{"n_layer": 13, "d_model": 256, "n_head": 6, "n_kv_head": 6, "head_dim": 64, "d_mlp": 1024, "vocab_size": 512, "activation": "tanh_gelu", "norm": "layernorm", "norm_place": "pre", "norm_eps": 1e-05, "positions": "learned", "qk_norm": false, "attn_scale": 0.125, "bias": "all", "tie_embeddings": true, "parallel_block": false, "init": "normal", "init_std_qkv": 0.0843, "init_std_o": 0.0, "init_std_up": 0.0843, "init_std_down": 0.0, "optimizer": "soap_variant", "lr": 0.00449, "beta1": 0.95, "beta2": 0.95, "weight_decay": 0.073, "lr_head": 0.00939, "grad_clip": 1.0, "warmup_steps": 200, "schedule": "wsd", "decay_fraction": 0.684, "decay_shape": "sqrt", "final_lr_fraction": 0.1, "batch_tokens": 131072, "seq_len": 256, "doc_mask": false, "train_tokens": 512400000, "steps": 3910, "dataset": "wikipedia_en"}
Each number is 128 + 32 x the weight over the matrix's rms, rounded and kept within 0 to 255. Layers, rows and columns count from 0. Numbers have three digits each.

# down: layer 8 MLP down (transposed), 1024x256, rms 0.157, rows 53-105, columns 0-127
# up: layer 8 MLP up, 1024x256, rms 0.161, rows 54-105, columns 0-127
down53:118104152151149143064137063092148166207097112143160156160116116144107153146155165153123085134169119144147130109141139159115109146140173167120139130084123118117191132182130176139159112182166161125122102130131146109188111164092108142129159081117123190148119159100120138133069131158105100137124120130129136164143198147091158138056073089178087110137180085177125139145128147094154150174129
up54:109095185090111179149169178081126135144082137130096077125158103161084120125186093126102109121154110130171150164112168141125202117146151166167141153100112083182166178146122127112120149090144081145100125173141139061123135196120095075179150120146157157143093133115169139236154105151152129143195120108124138178127126157137118133072146148134155155184102129077167165069147118146116120187158
down54:164146138154157126255114084102131105141164098087167130147118124149180104146102180139073113160120161104088115182122098057153157170153081109115061072122147107149104119126123139060116123171149166080172117119171012153179122105094104169177175126080145144146099124106151116151158111168164137164202118165124110150135145161106078162147145112052111132162185137113155159150120103160123135176122
up55:135118115151162071111121209070112148175131131103158145141074154145126168120113138109149127116141153089088121167099155125137153125119107150093146193142128120097113167064147121094134108128144147133139130091191079177172161146187108078146120134086106075143190129054168118118103109157081053140090142190120119100188102105168114171181163149163088158089206135101093121124064178174112159117094
down55:122096099161153117134173130178094113142110088211157149157174128158153133190120129163096141154114113196115152149109106103133147131168144109084148109117143156154110107142160126118141161122165117081109149087188240167124080045151130115175153103085140136119083160139125156138172113104132181124119138141183129169102106125126190129179130110063190108107189163135086121116101124156154196119109
up56:206164136140167112116204116106111102096145157120090125114186134154052105134167127173134124144087156173145130155111138097113080118173137164123178128150173118133151138117169173157132129129116094124147120145131121128147147122100124080072128135115118122139172113150179129163090137154159182099153102150109128144123092120170198129108112142139168061096134118075142130111126138117055127187075
down56:120113087131149162138139153134195091126084171132128142157121116152119128149142160113158149088144116088132109072143140157129126196070160137136110125111090164139103139097167075145086097105102107104127127124122066116084106155172154145157183092138139175137140140084087113139146142128096162153127169142123092135166171148140095073083156115181156051080126166159105138154157158153157164120145
up57:193120174137175143147150122150152142129089126128158082117133156117149151174202142184155177089119130103116075172099185086135083103095122077133142131124093132122110157157196112069091066126110155065166158093129087138145147126160079115161123135127191130153168048050146097131057148227176097139152142133136122149159129163160130157125134185054155077124179153120083211100111121089078154179098
down57:157152091159146126195152159155163130152125134058147083151155105138083180138069123094097110092105102155075174136161126106109130129127128183072179040138128171033165129064149071101148080156089178167177109127141128073125088086157149136082194086101127105135088122154138145155236093166148134070063080074118091147073108083150104109156081071126129103199080092154057088151120160143120135088136
up58:126143109120121130203133160128103111146139101151082148133106123138120150138123130183115171159166159083168128123132084140117069147181124106110112202100161151148114157111107131149110094184154115153122138145143176127153093233134072109102181174110120165146154131073153159185076108122085114078184160200118094141116179105114078090197176172166141122118112084137139083139094149136104099136123
down58:143155095083072109110099166131122152097109153102126105003112116095116128135138149137144133113108206124116129103135180091140136110094135158113137118163172109114118111125148108120125087141140180107121128126134074104165112084175086057101123126097171147180174161119137134134136111112103175128126099117126160210123073117189089110130196101138137171084094121134114123177130107119134124108047
up59:101096190114101165119155119129089073086085138146146163155153145144044157143099153080159112153152091128132137126151093157103151121126092118142087158107118110101168136092134145145111144108111163159217123109135172108101077179080152070190126177103127101106101134103152144149118059112158182153067134119132082144099163128109102130179103117188111186140105117092085135163136177093083155155135
down59:148143071150137115125154178121133122115138136095136149144135132073117134086121105099119123133114165171141111172128113158164171115126156055136150150188131141129130092197153179182113128145110087113086161122106135148186133128122121154104118093144142125144154102111129113176121124141121174161175154137141154097124148100131151092102145134072138100109115120140161117127130105181188110098122
up60:154123089149074131114124101127139095190159165177180132115129141124142104181105087154084161109121056134104103112170152116115094063137066145072127098152115108099112121137088155089166144086095124129132146186165067176111109101101123120117082124096123130121145103114151131093151155096123015154102172083104105206108182142196179163105129111120111117143120132106175072045102101179116143162196
down60:115092113172136103132117092101146086153140072115139084111157115152117164100137170189123125122148117069155114122162124149107125087099171086114169138140133122080088119134186050158149121147162115104125165113132136134092036148150144113108108174174122098112091174069137145105136076140121141083140087118125148174107111138076139064144147129156066141106153151146091155208058101047183123162115
up61:127107203128123148192132173125160138076132121163084156133080196093118104151116127122160082137147156119108101134161120071144140069173158201140152163050139129213169130073089144151163128165122132172128088112116140125155133123106143162087139158131106084077019138103137183182195126142122166149088158128096134097104113128096192136145131127214135099104137118110133128113160107174155088159105
down61:152132134121078144174154142106165149163160175108139202179144174055135129140156142131138155128098165165093125144130174174105123125195157153079111129185089147149116102115158156069106059122117084107168132162161208151138135086121096163143159109118128129192156110095173075124066165081211098119117161139156120129157168121130149122150168183093079079105126131091140121145124137112104161134148
up62:137153143198114138141159102141134124109106078129110133131103081108114120182109116169142115139110131130119097101119106113095128036166098138145197086128151126110132149129176134124122070170122151111054126097120146162180157098189170146101139132185106066073128120174068138065187147088134129144128111091089143121095130097140137131088157113123099144078094173178115154203234130076116109178145
down62:114127092084135111174101131227150093130142130136162124095216165119210138110122159071112111139121188146145103075146127093119080112125127119111072099128102094126095090171107124147158128149135101150148128149133042102107113104138163184098106091202096172125138132140168074068050105069155131087122131086144157123175153151091102170146141201106160103110123081147100114155108151156139085069116
up63:104109142199135075126110166160107144118143161133123099139192141137116082129108129104159150170121071158075118150139195134163128145160114157164086137199187087136133141106113138120109140190103121149152139182133159115108137155161124120026166091130162142131075161183143108111106157120108129084154097172180097136088195114139089144097166127140169093182130113216136143101117116159196126136109
down63:092134120070093089085147096113155131154154192114126167120081093104103157139114123138130129151153140129127157166118089158103125142162105120070148125144123171096129085139118151125115134110135070132084064080191082168137153110060112170153163148151116163161153127116128124146100105088117103093123195135075173096132127107111108112160118111135093140090099113152182188121138153099103131089150
up64:119191110100150187110097150113167167089126108122140096088145111207116146102096130138121107175143125134117173197141156103089158119140140121147063070123159130108123145128091117087188132152143109215101129188129140144067095149135142183106126116080065138202129152116104159127090124061117103132116156106139171121088137092152145196197112186126088145112118124123110137168118069143148104167147
down64:127204117148108179127116084132143127198149116075155132149134098114090143109093144103094080103164138095108132130105139107156118116094166161106163106095121043134135103097146153141160143122136108088142132126108064164088135140186157132146145152149155056112182133143151144135184135167113119142134117094126121189075167111070104139067056087147174161139167144101124110112128169146083153102096
up65:142104111153166132136096144094184118147186101105066100118094173111109152157162130113166141095123021142144121121091129084197125134216050147127110168171088100103143090100145146129085191127119134182122185200137085092090143140122118044153096157096124127113117088173098110130164144164153160141149101137153039179112209154108134129103128088120097118167073160133131152096120157114158109133135
down65:194113063135116174140131202131081124160114161126127170166107141146133115089115133107104126108162139119103117133151142121109132191109205128153155107063156141157159083203116085159136094093112096109096116180105127065182125188127175108150101121094147119156098120152106170126158118090129116151147119130120181154082076057113109158149149144143117140148102151102102181104123069111109129107133
up66:116130148145124057100139129105127054146187168112127125138060107146122167113195145139108168134110081045173166145168174122180143215094111126104148086116106095118077122139110171145148157098083138168119106128144152083115153167073116110076099150152103134099131143122094178092126133170038115160149090108183118170078108113114102136139148098093125136070107140091116142140081159105157118161120
down66:128162100077054120118138090136114142111127123120128138127147113233081102120136112132159139162165111152072122164133125079105136096115111155158093078105096170087090118132123048131103172120103084166160139177133111108171129098103110064102136225180068144135152115186171110191111063093037140128115148184173122110119125103155101146101127114199162198129139100096127097147148094101177125170184
up67:134109156141099102059123125129126127107069109120146143197113145114137111083134098132137162133128163105163141135076112145178178188140180128109094105134136180075134090079161108113111112086139144102156110129108180093126135148125074134140196120057097086142114132078081230119196136087191173173115220129134108082130098157139180086205156080065164151110107092140134142151173165109098105159108
down67:116072131142100122155132138138139176156147129076094201088123094111092119068179044183181126154109085185097085066189154122121147120085116093188115120165141059144177098143085116172125173118114147089071161068109114105208127096110115127140146111125138161171106127121119115170134023129143122109151198161135168143084133125072099158181122161099080117088175088136157177078076123150129134160099
up68:152079182080120191109118126121191170158073123121142171111101083167109154178186095144158121144164137076091136154123135151107174165167125152169078100115140146149142104121090132199148114091143158108062149100108104098148179130130103185157071115135100129152133126142104093100160115160171066147123126115139155093095159112109132124129126109128138095126104063126165172086110102158147086165168
down68:101156099098179167144204117133095146110123169165081169095090192073146129105132131142130140082109193156117091141152121102000189145160089094125115194162144090154101105160084172114162101097046114088134161135132140151111064164153118091127073132156131183126105174094153148089152133215139136054119148111093125146132099055137071145146131099138055126118202138156177115120142147151124111147174
up69:112145107119153091143160102148159171142149073111085100127148173071123135162158153140145101111196143152203113086078135117144129114151185128179089107149107112106137095150169162098090158121155112128130124107186154162149180106131119091144088184172132067088153083089106062119066118162140134170092173088066141114103131086060111104123092122081141141115193140140102145134140069172116124107081
down69:166153171138122109144140177123098131099169148078166158073091111142146118143089105130132091068149210113113151115193139150089149146152123094102084198178139141143130150174155112126123155127111114123175173129114168186117131136107108152134099147142144098159135145154123114127111141161181146094128196101097122161082123149094125117085164117096112098093127145076131088125124078159152145137128
up70:123149169173109139154146146128139164147100132082138073119089190115114139073131122142137155109162115112089151130149167121134123133099192138077166103169082120126131099111157133134165115143196167115116161135129113165116102114110122153091053099123067064177122128116124084126146118087154172141152127115097169138147127141123142134108097135138128102140092081140103131104169086132144140064090
down70:116129149139116165150050140186115139088169168097128182053109099111157098089139131164116101057128151075080164131104123164178036136148103130100136030143108140140148100129076094145134128072096124154169130144122120123144120167112117056095165120151052134101161089087097109156163097115124111111172107136192140117188126119154105131132114144163076140139113136109105182131128097109121098138163
up71:081156149094195211084143127113152122116142130181108137160097145129121153144134115076124120098137110126156127139152159116162144078040176128135130140151137079153149119143196115108095092170106160153133134114101092159120105170123179092157113109127127106123154114142150098121157117188130147107107140151079124109114139111157137100113105134159157134113119100139093097102113133171191173156138
down71:208131141152155105114141112131172127097227099171100161163177169098102197125147135124122177110083149138196149134177117150102095109118163170146114137114148147072146090153116158095162085156104087073128132125152091112081129105117154097159126136122167129117133093073111124178181124097076100130142133197113086154166205136086090119141092166134135134097057151116139142142148135105138147157098
up72:098142167165150133141170105101135151132122154158137081088126107162121110153150147158110159088148187179162095136053120091137143056131058117140103161122155121096120031128135121118125096166159113162133150102125093109160136107205172159127082218168194132089152192110158121098151109088097154100144123119165116103129191174103095128128134119134103111173168081127088106115159232166151122108107
down72:128117163145105097149172161156071098113170203161091137087139155079133149084139108140137085169088101196164106148116124114141096120170116108148164185125076085143151150094153110156126144148123117096155123156145192176146129100131097096106157192144117120121135126140113097116090145080170104113124103122129112113141106084149154174092175106053136128130108143147098139070121147093106116102112
up73:166110141090075138143120108105149216123146148130062131095153098119150066159149117161134122087061146124159104082197119179093079118201091174135129060090112125122073102117104119172142112132111149091167175168147142144092144078058158143164186113097181141161153123153107094134190123151165105154126118098102117162166134098088120079162149120085149124132155162108135077080160165154114153127156
down73:183113074150152120113138119168131140161140121085167156172115121162110156116080181174054148107119056155125145170125136118187159157113128180181079150153163126123123125165169166119136112163118142127112103109176162111190101131120096164121115096226104171134144112127116130143112084058150120128147121133149154112136068178190113169206156161101162151137165081159109134166085126104097142157121
up74:173112144096108145137178165128129107113119145136062096092174212138167155091172128130077164070103179138090064108114095163104097085123165125117084076111147140112092104097175162106113078123138143101127153171141127066135180026123097073151123082155148073147128172105048107156123115131134154112137174111139100183116149106111166073082084105114138119156112135141120131157144107132109124131171
down74:141135089166179144142070122111118178143162125065093133154165172141154154172081119130073089191147121114112182170089140100124093123130181087078155107110105181178098158138111165136154131142133162053172110061165155118143165109152123105110209160146135061111130127121175106137126093111087122118127149139180117166163116136107125084105127151081124123174195133110133156141122118128099119145125
up75:136166136102142114160101175096125131107175133160210066145203097121139112139156123104158151114085152106167167179164140130148092101136160097114132036123123081152107158158131099125121117082141041167097139138179207204113096083081147109147090142141090111141168114145153121174101162123172145144126121139161178176124116159175158157105131139046149124123143140104121128124146103137142147163109
down75:100193100095185150193109051144169191127114100077157216158149134132137152062125119139130136177130129182152060128101099107097099165145139104151134143197150151147086085168145129106148120151136123140096124128073138102121113122149129130077169106165134104117121096140080060110067132138125135142148103121108103154146162101071057158136088122146094141162146110145089089106131114101157131151155
up76:153121112154152138107149135083155160130150162096066150162114170095132182114172155150174133110108162149157167147145126147118110173086146105166074135088201131171105150127101154130197079107166126124179078199099115123125167113197142108105142108132094141154090114154166085093128105188133160122126155138119069181076172135129129118115146141172090141066080176146093133150147120127104136119135
down76:122120169122138148108072106091074165150125133142196141183118165109052130138171144092096163112163189113129088090110096136091175070158084109106126127123145182167088118107123123173135149159135175128112108163141140162120102081084161100100174132068086115114186135154089178107080117124128110135139094087120167184194110128149161136156142090152150125146174105103093140056118117112172117104128
up77:139157129160135149145132108176154135134144107096121122140117150181165131094162031094155124121092133121140071178148154097070096159112063095079100139144083114087139076116112163116136108144142148142108175147092154130153117182142212159113101138156120151089099130106114168080079145157116137161148127105141176118070108154166103154134103112125098137131094146161105128088119159153151102128051
down77:177130126135184157162118113172155101115115150152131082119154159165059097116138114083152049135128120115084174153131142059117111155168121157121123131122145156132170150197143143106113116125147103057145142121161126148135138100102084080126127155074142127123171106128178141126184095139119132095140091136192117166097167128105169128153156114137082169132063159076103077162091106148173158141151
up78:123101100098108147106112142128118096103149109136137085115180136057082181142140069145094113112161125129178135143137146136151010102110083128126157142141114171112115141130135063103000115135143094194130153108123134129089125122147172129125175141112168160197147081115112140138126145110113120109182109162169096151126120146144186132144127082105110124130135158132075108158094134134156108117138
down78:170081103086097108141158120102113129134119152150125121091154115148195087146087106095143140195063126067050118139121099123155136132087204138091101144127160076150106121063157115046166139140166152098126126115105130136175110068164103116098112144146174126169145205130081160164115127114139139115146125187128164138094229169101070156091105139140151143125089156148128122095102074154131153095098
up79:144189150116135114130175085114074111189078073153156127165145099118163174174152135129106074131135166118167143154174112094163124155051161118140095100114149150135090113103069068085189137106178126172173131109113141144097101091084087170154130119121069135102106140100073158088153153176094160061081180175120069128120134098070139188136154120131146175146120106102114170170197084115130139132176
down79:145152106111015140146114068126164125145104128062114133150142130156193109115112114167063133127126126111126104129098163046118157132192103167118172118133084144129162067138175085143111133151118148126149146176143123120180095172132117136179111140089132167125185179170177136147114111090127126180130140124146146139192088115120052129116097132110134144155053092149116174101069119155143184157155
up80:120142125122160135214124135131124139162143117141132114148143156174129075075148057092187080164141125140160135120136130156128167141086111084159075082082152073168156092131107120143202122158161123125184113135185136163202164134152158120212122177128099077114149169138137119163159134150108173119104111131156126157152154147083138150147095094131108087085100094161129140155160143122132034071181
down80:128161076101112124129086079089152182111135102133092150152099075096107083178170162151147085109122087173114059147124117079164072133135120123103143135121158077097134177099071158157135191118066168142113086156098141138075199100150120111143250162235137160176090112130095119153133112088120115114194164161080110096122092134198122109167139159151128133084117086099101154144105113155127112157144
up81:137081131089069120144167108141154074105193054143140116147083155125145143110109148120109160107070124160163072135116137149134147144106114031161141121149131118145085113000060132122128152123137121113113135150202165138088116190102179099140107169124147087086124084145093164088104206081084144157118088154091141148173067126126147132126163232081149219092095129149142123163156152104100121055097
down81:112123123148159107126192122089172167078099181149107110142161140086114135085112052093079118108117145088123207122126144129087158133101136135140140116113126146084175124129137175115182113129128162105184135220120082074117151067145108119145125120122108092164117100090175136139110156182167141082161129100198156145149141157114075156157123143177091111149163154132141143112128149079141114123127
up82:176135142113085127106150179086102144131202165179134143108170146181154063061121111153120114127105148153187170126103140146083134081099096095088124100146142175106133135127099190085118150131127144131191131163118124122116145098087193169095196147123111169129148118154102111112125130201144080108141136121141132116167143153172087146119077105096122138090080124130079113114163096134099113129100
down82:140103068150088174186126103149115176124116142081124147135072144090115084152160134135128115167146123121166095129146161148137125163196150142146123122072151071148104107119192097219130123127191094125120099152138166131135134138197102150104136131100123095193122171154126144085091151159174193103123133186119167124088132146137126122098199092157154108108136087095093139129088075142154154187131
up83:113119107107118157082168102091150146117125120092083112111166103139193232163129179090097126178096147153133133147129137114081157097167117107144154091116138120099116137141104126187150113149137162083119140149123128084054138097119138129074087090144122077036151160078116093127143119132141087109142161075098107106163075183136133151174179138177096188085148171086179125119086137142125112094124
down83:064136069138168117170134157109076144125085101121119135144124086144150066123165142104134094095141122072078106101113043144085153150088137151102130138125115113174214094110162149129111104088113114076146095166108196131146134129114188146134186180128138123189138150163125146188084110100214190093141143134143138147147140123117141066109143161135141145175120125169079074131161142141090116141129
up84:153178102157164177094110149129213142143142121132168145079168107055133114123132124038084079101124112162087139135241110083113194131146116126128137152089065073112137101098125133145182147138187158144095095186132135158116132065120131133143095146063164095117097147128119149113138105090107118133146085089135104082184140177100197105154171132152133148094105122158168139109146143146138086187118
down84:140125196100145093083136134158166171199085116141122072140088099104110108175116161122128149171136129157158039119077186099167102144178109123150139167185113188111133113047057102133101145029044178135086135119127131135117097119054157050123118171091090080136125109163091109078163134148141161086110128080145131120164095144168150155128141100109084117182130078082133138075112133145106156154083
up85:121107124159099167130096093153101170130116099140167133132160133074099122170116106152093163170124118106175148182103105150102109092133136150111040140133144162136069112107103096114164169123117111123087120135086135144158088149135157077175110071182123101179120097155149112146143100108111118083090144121057130126128098142108097097151191115131098133124134140142164121091135174089132118140085
down85:153088113120124171115157160111092155127077127126165107116129098124096083095147116117144111130128110120168133111180160098143105098143146153118136104171096088138135186118113095187115082152097102140142142095134116157173145116157121185125085173120086178096147181096125104127090121133078209155123104125107239200106131219151164167136148188224137170115127108121114095170142158184166117151121
up86:076097182174152104116129156122053131172093120117100150132136169140117113127081132164104117140115131059183126124107120121153125115135174122127136146117161176160189099132164128063120111072143112137155153123196151157116135151163056143144134096137126125090161101165125145197074084098165098145154094111151089139114152117147167135160144147134143174143156079155119106135142128069165209153151
down86:068206134120108144145150150076119103090122095121145148103172174134151102122146079075042123144172133119101098116103107152128078128137110113042151095140099089189171108089164152109137122116170162111174132097109113067116208152135085156182130170166105103084148071085115152130132102136106166100138138095171123135127194139139146099146152154136111089116102112159150112089139083103075120147159
up87:119097113136099117118181134142119117115128139119119110137125154074145136076168123093170085112124134143115123085069123109175151056079196096115102114215142036162058096140135169078162167060153119152088137149131101148165146163129131125095112105108126065146165155064143121103071163148192156118133158126109168117150113093120129180184157059164103117205148089131156143118153113067104149193108
down87:125199131113077139149096120130098170129184130169123107092105186090166088138152140210129083134085145156120065140176163095229051112125127115155121137143141085086168132143115147165137117046129040089086124187082143113175130128097101080131153138135129128124090101136116116141174170112090164116096116151125139114105146157107146074103089049136100081084157165060118131139113183128123086084146
up88:150138117131110129125125141151047158168167123111118134118073109127188121082120094143111078168125121112154070095098137163104136146188176148090170167097153162106109152165153108147102180094164179120127034129132104080133095072097139225100108106097149048133088149133120105086134141123149100094125140121153168191146146124122083085159074119155107173112117134134136184106126153130154203084162
down88:134119168104143184121067151131128115207069162191080096146128108088164166176145155081104158177122080160126109119054165145134136134142136110158103130114105180092120162133073163117094163115157149121110139096148135170106078127135083122157147160146110076094135082113136094113181148138108122147180163150138102114071156127136167134126125211142190124115104139107095133140151101089131128102161
up89:188139161148133144191145075084095196127117216128142109078082124085097113155095118088103143098138133158169131149149128174127139075064155056185149169176122111120185089109185101127117163104152148155166123109119085164085107188112168130124131089224107177164180178116127167145176133114135099098033147191103128194111135089115095152179134104119108129103102143127116133102149093143129125108149
down89:172094147157154197117182123149210146116104133192160140125132110064133130103141094145146113089130152169160197122116139151092118101110169155101194137116094123138172127114193150153075164166130086125105150103132157126156133132189124125125095090153137118178086124157113113114087178064152085098117139135152100106196147108169129109193161235121141075090072154132143126156130168189138179125148
up90:117149111170207120135172071101130096119100108084169108064117157168111056160161127119143136161213160124144151162154103140125127106106137125166167114127076157169118142134128092116138139141114164140042116095043160117126105128157125125110072111174107110135088076158153144145158123105170184106093112144141135172055161076134142133124142140081146082136179143138107113180111116167133125119112
down90:125114174100115161133109111159155119123084159141050131143107127107112111148139160146200129119088087146121157100115122106088114132184111092126122130121092148095078114098100094112130107138134081122197210159107114126175150069060121101115138216079141128152111160117106189147131147155062142067125120188124116111073169166166121137146132111157134091119129099092090081142125113085195125121148
up91:155207099176057150151140117128154150084131105160121099131161125130134130177088154132169144068063133049129136130145108147098115199158092137112177112109116119052099086109104121120140125168149188124138125082126130136152149104139109129147160086123200104108150123150119088137137180112134109191120041097103135128061141139153086075159127074146160114141091064118063109129107152136115150100136
down91:046093131167106113106195124117092146114142101151099175114102141142158103121129133107107090112183184183191127097184093109146095119113134101173167112103144129134093199146142067121142163052203095080116158191152110128109127116125080153109158122171038115122135102052094153120176095168168136105112165177116125157081122077168137058123120122167133090152201123096150150084103135146101155129089
up92:133166137107121178117085118202107111150147199088092144096084130179216138115162168145157150154167176119136142145105177118237140147126100140125132164201149198134101124113132151132188096140097154111129146136156140089114086155099124113100149112108156090111123124171098120128101161170071088085116116157133146140096154145130169061114104121115090165122153110104080183158144152137160101125083
down92:144170144142080092138168104104144120120090115196184134125145185095094116130097085188125130133156108183186149146077109119107117150089155116151151142110106139136080115139168104122125160134202093093154128177140124120125114119098118137154163148095083206123179123094116157107094152075143155118128084114160162116148147123146120129117165131161150147135135082106112118109105112172150164164183
up93:113134153119160123099108123141139193121120166108190151137116142150149096079119140137084129099116161168111120102120109089160154098092171146098148122187131082116152141150086128144106139072157043135128219077128128114157130158114057149117149126168165178128154106139072153088148114148103104224131125129145156125104154101080100119140130107087168104154100126126111141051186092169119084094181
down93:115116120116134131139076094130123171123138162064146129104118189165060140139178149137134103164141154142149072150171146101163152144125118115116111182108115136157098099118071175156166118112083120074151092160092129205154145093174137181139165118139177173150118174153160133102123149120123156138086133118135145132168096112140089119174111146124094135104144162149096128105157163137155139111127
up94:133076087092177058182142111041122126062189118070138125128125122098155092103108071143083125120117080157112197129108142167123086114197117170090152081104142102115129128118079055151142104128117124139093113169175136090153128117152084148124105166105207116127111103098124133095127139132174139115151115140121150107158128104187137171104134172127084120141064194123105133137106119131104158105106
down94:153105137148138116146123095179199134202124141091162102127166145157150103138125109127131119106136185135185048135118151128127139078172085121064093144110085133104120108131107126102149116183162129131144166133104093065097091133183082089125112135125066100137101088126108126135154150114127088123105155095148106114193145133185181137082114110176123119174135151147121110094145084130070159091135
up95:137117088114129136127153171176146131164076158094107089138091127108037108137066156141084080106162142142166133096117117119070140098119140126077152119170114139120122148112148087100177084091167057073129116189097164137084171159134199103117104112066160167185153138097145109204106154203102105109138171168104146105094139127191138116100110112111146112123089103121115060126151168151126152137116
down95:147078156095088193104137122092115159162127082142108157110101087137134107105217147121149078121065118143133105126158128050175108183107086089123097100126111137092146221140090126126094162096115141183123170084096085149120135152110101088105170119140126103166136137134132144178133160124078069092125163084132088118113155173117111139129107183126117141088102164094119080118082142115097154136127
up96:093171092140100133076190122181138149162165079105147153166194109129133099155110103059108147144100127136156121112181134148164150108217153156196156150135143141155131130078106163102194091146159115071068206195130102161133150094077123141160126099120153177101147077127112131105114087122082108146106122115112112101133084144136140161129099101151118137130185135146127104133097115105126134077103
down96:100094133118073148145017099152132163104148191145140107088139057132106180096123144169135156147144175127112079150113117099123098063038083115118150080143139093116100145100105141115119125068077113132149102089121158104138148190145102168068118144080118122140113157122126140129163137140123140147121171118136113168150141105140068159138146110179155084105075164123136112119151127145096152163141
up97:158125121176180122122155155143136092166080200055111097135121105103130111134206121113145089152100120101119130132155136111140140151143184167103114099131147124135114160107125076168137153112138153215178079163041140133103154127149118123138162122148132147085157100193146116071203123113144050094103114133149110118116156051190163173057145144072166150097133126107130169106098052133139113167079
down97:159147148106126159161155108178173106097104061176145159143088139114139167095114086212095119110120117134124151137124104109128125114154129073163161093109164129079148075186110073141115101093122144136135095145152143114073109121185131133151156138095190119176155110172067126098109145133100183121072108057144138136154118092171073154117149189124115098088120100132103070161076089140135053147095
up98:105180125132109109115143109190163104142195130158118138161090096132147100128095159139059131170160137132129117164110137121169105096152120095122084117033101108124142102136102136098075127143090143166134088187151149154164122084173096054098094178089154165101087134052140186168114105146116148109192170122151166083135140069131134168149132150116109063096117083078147123082117090129112145115136
down98:173123107079153106119123106031127148084100159137111080147098136119122116138118135085195136126091110101148092132116079111152162094122152088116158096132115182154087090156101116091093146135108131129188131116172155199099090102094164161138090089115143147118163101125126134058177165118137135190136170118168053118123121073145152084144130098111083114107085130100140135182135117148126124136116
up99:098174118144110145178113109079103051087173179139168096116134116086097092126068134184101162110149168073076117147169102191115149201155115129165192138142114123091144070124116097130108164142133115070133121077142182079117118152137116083123136167074074139087141088107114187119145141163095127120059163143107136160089136126148119110157139099113117120139101118188126105162060158104062146176149
down99:124151113110137056161147148107140132100115088121093111124136143083130164124120171183129114192147122150144079179123050114150130090059178111179112100169149129179077155144079057128160173064139091141133122116136098099086098099135145112128166156124111134137121097155115161137149062165124155106129116155138141109191114096101131091205188177128125110180151151101068099151130089125086091079126
up100:116115186089074166081114131141144155208090129097062097124162192109113176145118115140136145070126135130153095080136095117202076168122135083122113076166113152167144117099103134122144178156116187125101094136175079109136109100155100095139151168181068185130102100163103158105157114071148117135117137145181124132126119104152128110135139100110193160126170175170043145018148149137127137147127
down100:121117130164085090155114086139134136072170119168115119147132111177180103149115169089141155178113141153110137168177149105139127145143122154080104163137114128111129166145127124147138113083133147154161149124122133084135113131092133174141169125100087069132153092103164093129139090153152192125125127096081155181189146139186148129094119119143106143163150026183167091175135156093124122082170
up101:133124094166136114120155181114054124148110152143133147193082128140144170148098168142085157132107130142182150173157166134098164132138132152143168144119102103140134155068092109110191142164122151118131084074125184045145126108180109118133080145137150101051127130116141176078134149085137118157096061096124144100156129086122129205121163175146146097089150085057131160108089155153138170094134
down101:113100080143113124064099135166219151092170139142109106157174062113174140117180134121103104126103078125122146073130051135161185151135108138152100188117142079193122132065110159204176102050113141083137166111138136155116089161110145121100127190103192137169158091132151146143130175098082080148122076127161113108145102149070181140115163130114116185062172117113148137129080101109125161086164
up102:103166160167135107036139090103102166130167114126164107175144137159185141136134086117159138149112138162144133157148119106155159104136164143129146106108157122073116086142133183158157136132116096130122169079106161171147102145178109175143118091181173131116089157117087077148134135121107131174095095190107116115092098101181125106111170125164113078142089128104172155164152162167145103134113
down102:099122101104096155167140068137225097172130085131074125099152123101130147133115123112118115106133133126174163134168195117131100134149098100150092158108123109155154130162172133143164046120136109079105120126169106135151176114141062112162123116090087121120153053075141172085161216157096146119123111153142120095069154115114131109185180132135059112104180098146112117143126108066129094115169
up103:094124121091127087215129098113142101113170125146101132069146109064129107191149071151144145148150122205087113156074160146134144178108106140129088168144124162126186136156121129152034112122159082158140117144094157131094146114202102169150168130126111106077148117141115162086117103138187139117079136100138119102079149088126157094150128097159066164109096153128110117136100078167084178149163
down103:126165172115074143124158124157055122154128161123130099138105106169105155108105082153076151161086155100163153145145114112159077104084134063170088163128107058134182161133073116133086184096097107093114104143111131094139084088157132142140148118171124124138146137225106152178152173127112093126132123131143128121103098177100147055103158095168146099103126105108152088154126126152202165119094
up104:130172146096177113101060142115120136143123081140076128136086068111085162171141158119159111098149144108161094141112151084087122132146119137114135095105161183140164126121185082121129132117147098114159151092117103120134165143085167076125112098143140135120161057156149111123129114082168150129111172088131126204144103132131114166165112154114052162094074189099107145063137071144148142164146
down104:199128172199094113104105096122154163092148092100122155086118158123110142101136115120122157142063136100193099117166137112081056138195138134157128137089074149130176142151123179109190134183102165089174112135088094068129159091127110138149065084134142052084146131100162143153128127144109086151126111066150132113135151156151107134140168071138066087154186113164115178217126116089040117151155
up105:152159110131104105143144132137111135153115164099138188164118178101150095159130134115134106158113101101147178122127092067157115168118156111159142184078136169128146207140163119067128093117180108099218133140138171133184112177159138162143161129125038174100157077118125094092098130126132136146137170176135128126097117106077133132103110103114098067111147100124127093138109089117093175056128
down105:152132138115119167219068150041202123116134134148120087130128102127134134110119183105115138112127125106148114149154122106072104119154055103137140122184101117126100140100070124142133164119109158120136138079075120099108145106082091052143146067103153083091148103137173120126181178115121164116113082078094107161054117104143118092121183142079177196155172111107131097167173113121088117077154